{
  "intermediate_size": 1344,
  "vocab_size": 8192,
  "init_std_qkv": 0.0158
}
Each number is 128 + 24 x the weight over its row's rms, rounded and kept within 0 to 255. Layers, rows and columns count from 0. The size above them is the row's rms in percent of the matrix's.

# layer 8 MLP up, 1344x512, rms 0.0977, rows 386-397, columns 256-511
size [111 102  89 101 100 104  99  95 106  99  97  97]
[[133 128 140 151 139  87 144 154 118 126 114 109 113 118 124 118 130 141  98 150 142 179 113 162 135 165 142 137 106 122 124 106 118 125 148 146 148 135  80 127 138 114 148 117 156 127  86 158 145 141 119 107  96 132 112 133 115 131  83 116  97 101 111 175 131 144 142  82 135 120 134 202 111 143  89 140  95 127 134 140 146 130 134 147 112 151 119 134 171 106 128 108 152 146 143 159 114  98 151 142 126 102 121 119 105 118 130 117 130 101 107 198 147 149 129  98 108 147 140  97 131 107 117  89 127 144 122 131 145 139 151 117 134 111 123 124 118  82 140 122 144 110 115 122 142 138  92 143 144 128  93 123 123 113 139 153 155 165 134 106 159 110 122 135 134 171 149 129 117 150 125 112 128 128 116 143 115 117 107 186 122 104 161 147 112 131 144 125 148 123  96 141 160 107  72 134 129 118 127 151 145  86 162 159 120 171 143 106 139 146 112 147 127 141  85 106 128 162 114 170 125 128  83 103 137  85 143 106 174 141 106 150 155 124 118 102 173 174  78 142 163 158 125 161  95 123 112  91 109 153  98  83 121 114 147 137]
 [152  95 100  90  88 122  99 106 164 145 126  93 116 129 162 157 123 119 189 128 119  96 127  98 106 165 129 141 173 107  69 148 148 121 122 133 109 156 102 124 103 128 121 165 109 113 106 117 130 137 143 108  98 155 156  84 167 104 147 167 134 119  97 113 127 142 108  85 110 148 148 170 170 106 120 130  86 130 133 131 148 110 152 114 136 132 125 155 123 126 146 168 155 129 138 136 125  68 146 154  96 119 155 138 148 102 134 141 146 127 126 107 123 145  86 122  67 100 121  83 149 107 136 124  83 152 175 115 165 164 141 142 131  98 125 115 140 118 147 165 175 123 122 101 156 146 135 109 136 135 102 108 154 160 112  94 103 153  76 123 173 103 160 162 114 117 142 169 120 118 106 137  78  80  97 145 128 161 139 131 128 127 136 142  98 113 133 129 151  88 163 114 161 132 167 100 105 102 131 142 115 159 132 123 176 128 126 177 105 113 136 131 150 105 106 117 137 118 110 121 136 142 134 159  81 106 105 143 113 143 102 110 139 113 127 116 112 155 134 124 142 108 103  79 115 154 111  89 115 150 137 106 140 134 141 133]
 [124 166 106 178 137 130 147 144 138 133 141 147 111 148 121 155  99 165 135 107 124 138 160 161 110  81 102 132  89 148 134 141 115 123 103 127  99 102 109 148 161 182 127 138 124 109 142 103 145 132 143 128 169 104 100 163 148 128 124 150 175 112 169 109  96 144 175 175 109 150  89  69 167 108  92 100 163 133 116 144 155 161 117 174 136 103 147 148 184 105 133 118 144 126 105 139 118 113 191 161 131 136 142 110 126 144 122 111 134 127 120 131 125 121  77 158 114 123 112 115 128 101 114 143 143 139 117 130 130 142 174 152 146 154 143 151 129 187 143 178 103 163 151 135 148 159 152 110 155  79 133 114 123 127 128 160 148 133 131 118 135 154 132 159 125  84 144 119 124 138 118 160 100 147 141 134 105 102 122 129 111 131 164 120  76 163  66 117 140 129 148  85 140 117 116 103 125 120 105 153 111 122 139 133 141 103 145 138 154 142  94 101 127 125 147 137 117 119 105 139 115 100 104 130 154 112 163 145 136 126 116 106 132 133 121 119 132 116  99 119 137 207  99  82 101 146 125 126 174 118 133  97 114 151  94 135]
 [137 101 165 118  94  69 113  76 140 157 128 150 121 130 105 105  79 143 149 140 124 108 142  92 113 115 141 138 120 133 111 116 148 167 162 111 143 164 148 167 120 159 135 145  86 146 137 110 158 109 108 145 137 181 118 150 112 107 137 119 133 149 127 169 139 102 109  44 149  94 123 119 129 141 120 127 137  87 101 156 137 119 176  95  66 127 127 102 130 108 145 129 125 139 110  93 112 107 158 178 131 146  71 114 137 134 159 129 138 130  94 134 127 119 157 163 143 123 174 165  97 148 153  78 125 133 133 114 112 161  99 142 148 136  99 145 151 165 150 111 149 100 141 121 133 104  99 102 123 113  96 131  81 124 131 134 150 125 109 133 109 102 111 121 108 108 119 113 113 123 134 119 123 167 116 124 124 131 124 134  77 101 133 112 117 117 110 136  99 146 161 149 153 109 187 116 165 184 128 154 130 121  89 106 119 165 156 131 144 127 146 161 132 107 181 143 117  84 146 145 166 121 161 128 127 189 126 146 144 162  97 167 103  88 141 132 116 105 104 127 146 155  49 101 113 148 129 102 118 153 150  81 111 124 144 102]
 [116 137 132 133 124 167 145  84 150 113 141  98 125 117 130 105 134 137 119  76 153 139 129 133  99 149 140 141  96 172 158 131 128 157 116 101  98 113 139 106 179  94 114 124 145  89 138 125 152 119 119 122 150 151 103 131 129 138 151  79 126 140 136 112 107 139 138  88 114 134 120 167  93 108 127 146 139  95 129 149 128 147 127 169 149 120 131 122 143 148 177  85 126 167  68 120  84 167 119 124 112 157 160 119 129  88 138 106 135  92  84 108 136 140  95 118 136 142 121 155 129 116 133 178  88 143 212 106 100 142 147 105 134 140 117 123 118 116 135 115 132 139 126 133 158 125 146 116 134 108 123 110  77 158 121 150  95  90 141 138 138 166 128 122 135 108 104 120  72 112 106 118 113 132  88 151  78  97  72 129 120 132 116 162 110 111 131 144 158 153 143 161 141 110 132 132 110 116 127 146 149 153  84 138 174  99 134 129 127 112 144 146 129 103  97 146 156 136 144 127 141 160 138 127 151 112 153 123 157 152  68 108  91 143 166 115 101 116 104 119 148 129 145 104  76 116 123 135 116 104 114 100 128 145  84 138]
 [152 136 109 106 116 130 136 110 126 155 132 109  93  81 151 133 164 123 120 111  92 110 124 137 128 128 130 125 118 115 144 136 123 140 137 114 105  92 160 208 160 117 167 135 150 115 112 145 159 109 151 129 155 120 139 103 113  91 163 181 142 112 116 106 122 103 138 108 128 119 157 141 124 128 158 117 163  84  74 132 127 114 129 124 101 163 106 138 124 118 140 137 119 138 146  78 115 138 125 155 181 164 118 143 107 122  97 148 117 111 138 107 138 116 123 143 122 150 167 155 126 124 151 174 102 177 102 132 104 110 116 114 149  94 113 132 156 136 133 179 123 130  99  85 141 114 146 112 120 133 140 120 118 147  89 160 126 155 183 194 154  73  93 131 115 134 118 180 154 119 150 123  95 138 128  73 128 130 107 111 126  59  99 158 135 126 135  93 120 126 162 108 103 148 131 171 116 120 138 109 135 132 115  95 120 124 122 131 144 143 145 137 131 133 144 164  94 120  74 161 121  85 164 167 110  93 119 134 119 134 147 101  51 121 143 144 129 102 156 131 133 136 137 135 113 132 117 106 125 139 100 152 131 115 142 122]
 [113 115  92 115 110 149 123 127 114 143 149 137 118 137 147 124 128 147  93 131 150 124 116 139 129 151 139 108 142 119 103 116 127 117 103 145 110 107 168  97 105 136 135  83 126 129 153 134 108 104 155  94 201 184 144 161 118 114 158 148 130 109  92  61 113 150  92 111  70 148 125  99 163  96 135  85  88 131 122 107 130 136 152 105  94 130 106 128 133 129 137 188 157 131 119 127 131 132 120 187 126 105 132 136 118 134 135 154 108 105 103 134 181 135 134 105 121 120 120  94 164  78  91 160 166 157  88 158 137 144 126 172 130 132 107 122 118 144 141 137 149 120  83 140 147 124 147 155 100 125 118 108 148 134 153 117 109 136 122  95 127 126 132 173 118 130 135 107  76 137  83 144 119 112 150 152 149 159  90 149 119 153 172 104 153 154 172 114 173 143 109 157 151 163 158 126  90 100 134 133 122 167  85 104 141 101 162 124 129 151 121 157 158 138 128 117 148 175 159 129 146 158  86  91 106 102 129 128 112 153 103 151  99 130 144 139 155 123 119 102  82 147 126 136 127 125 141 110 136 151  79 142  97 137 141 139]
 [114 207 160 134 130 105 117  99 132 151  89 168 125 145 149 133 112 135 143 132 177 121 122 142 117 117 132 108 106 134 134 124 148 131  95 102 126 174  95 120 139 138 159 114 164 115 146 134 108  99 147 169 122 121 134 183 174 137 109 149  82 118 125 174 115 101 126 157  83 155 134 131 106 117 143 111 122 125 115 161 119 111 137 127 129  70 130 123 134 175 176 147 122 141 124 146 151  95 125 107 138 154 117 188 113 109 133 152 129 165 157 127 129 128 151 137 106 113 105 136 132 122 129 140  67 144 137 145 109 143 112 156 149  99 136  91 181 180 147  80 102  63 138 175 177 144 159 167 118 187 116 125 116 128 112 147 140 139 151 122 160 115 103 132 171 125 100 134 137  91 101 123 103 168 111 119 133 101 100  94 125 105 158 157 130 125 148 151 135 108 117 110 101 118 102 140 137 180  99 108 186 111  81 120 139 128 128 171 147  98 149 147 133 127  96 198  85 105 148 101 113 114 150  94  95 135 108 131 119 128 128 114 104 114 155 138 130 156 101 130 124 127 135 141  93 167 141 104 122 149 120 118 144 109 143 157]
 [106 118 170  85 133 116 125 109 158 128 150 154 117 124 141 177  96 146 125  90 114 119 118 114 145 128 130  87 114 128 109 133 165 147 102 118 128  96 126 139 136 129 103 122 115 108  94 146 108  93 114 112 111 127  87 112 152 140  86 143 137 124 138 189 134 135 130 112 129 109  99 136 152 122 149 127 111 166 135 143 153 107 167 144 151 138 163 134 118 125 135 187 128 125 138 154 113 151 170  86  93 143 119 123  82 103 100 121 119 132 121 166 115 119 120 146 137 170 141 194 139 107  96  93 117 145 165  99 167 175 122 116  95 114 135  93 151 128 108 167 163 110 186 138 122 150  75 130 117 119  99 103 122 173 160 140 195 132 148 133 105 126 152 148 101 148 164 172 125 130  79  95 193 129 102 134 157 137  81 157 136 102 145 127 178 118 138 159 126 122 150 146 134 127 187 129  98 137 106 116 126 107 113 131 107 134 138 133 176 129 150 118 171 113 133 144 110 149 136 152 127 113  92 143 143 108 118 132 133 119 120 126 112 131 168 143 119 123 138 175 149 168 161 136 147 119 103 133  93 111 112 143 137 152 127 112]
 [130 115 112 100 113 147 103 118 164 116 137  93 170 149 130 171  85  65 142  96 121 159 147 112 146 127 129  94 112 159 127 116 111 122 114 135 126 122 129 137 126 134 126 153 143 153 114 157 157 107 131 184 189 180 125 144 126 142 116 121 111 136 109  99  76 132 140 113 165 165 149 136 145  87 153 147 165 131 131 119 121  86 151  98 152 104 124 131 164 105 124 110 123 145 142 148 112 122 102 118  85 117 123 102 101 124 178 182 110  67 103 104 165 150 118  95 120 104 126  79 104  98 101  87  97 117 163  97 106 149 163 158 107  61 121 149 135  92 178 125 140 149 113 130 161 138 157 101 130 173 129 104 122 150 120 112 138 162 133 131  87 123  98 166 115 127 134 138 180 135 105 121 113 128 153 112 117 152 133 124  95 131 138 121 149 124 132 164  94  93 105 123 116 197 154  80 182 133  75 143  99 144 155 126 117 109 106  91 178 152  85 161 104 128 139 163 124  99 116 121 101 145  86 126 115 134 116  85 164 110 176 141 157 111 145 127 148 102 101 108  99 159 133 145 124 126 131  98  97 122 125 140 144 133 169 145]
 [158 112 178 177 171 102 140  79 104  68 103 138 100 137 151 158 135  87 192  99 138 148 174 164 135 101 127 103  98 131 111 110 112 121 126 122 104 106 117 162 154 102 117 123 117 104 161  97 141 140 139  97 139 133 142 134 107 159 142 134 135 144 107 101 153 148 100 187 144 118 110 145 118  99 157 118 125 104 145 148 110 123  95 146 149 133 144 143 122 127 115 163 116 144 102 147 130 164  93 116 159 118 136  80 110 103 116 131 170 116 124 141 133 136 171 102 139 143 163 116 116 119 124 140 134 101 154 113  57 149 103 129 138 175  95 107 153 124 127 141 110 112 112  88 159 152 138 118 140 138 159 101 120 110 107 153 145 125  82 106 115 153 112 122 159 133 131 121 123 159 135 137 131 141  88 123 136 162 165 152 119 147 120 149  59 122  87  99  94 163  80 174 124 123 144 126 131 148 146 168 139 171 165 125 114 110 127 163 112 104 117 118 120 155 118 144  94 194 147  83  97 126  98 109 103 109 134 160 122 124 143  96 133 121 143 144 122  60 140 161 154 145  80  81 181  96 123 121  89 164 137 124 163 150 152 126]
 [120 117 123  98 154 128  78 126 129 162 146 117 133 153 123 143 138 150 131 101 128 108 126 141  94 128 124 145 134 109 119 141 133 143 128 127 127 118 101 139 124 148 140 129 147 191  75  91 157 135 114 111 109 129 156 135 102 155 113 177 143 131 120 133  98 170 148 124  66 133 136 101 142 134  77 100 122  92 122 113 114 186 130 155 141 119 110 119 151 146 168 148 132  90 150 101 134 121 111 145 134 119 130 123 134 148  77 149 175 132 107 129 116  89 128  76 125 128 133 111 210 121  97 152 168 202 116 117 139 136  96  91  74 100 153 133 107 145 151 143 125  93 124 102 154 122 108 104 153 111 147 132 118 155 117 112 101 127 114 114  87 130 144  77 135 105 167 127 123 148 123 120 149 150  99 110 108 137 155 153 131 136 149 117 133 131 122 164 123 107 139 102 105 106 134 153 108 115 133 110 128 123 142 147 126 135 113 128 116 158 118 130 130 110 135 121 111 144 133 113 114 157  87 104 124 133 135 140 137 199 133  96 109 122 168 146  93 158 187 109 129 122 121 140 119 102 130 131 161 118  79 135  91  80 167 140]]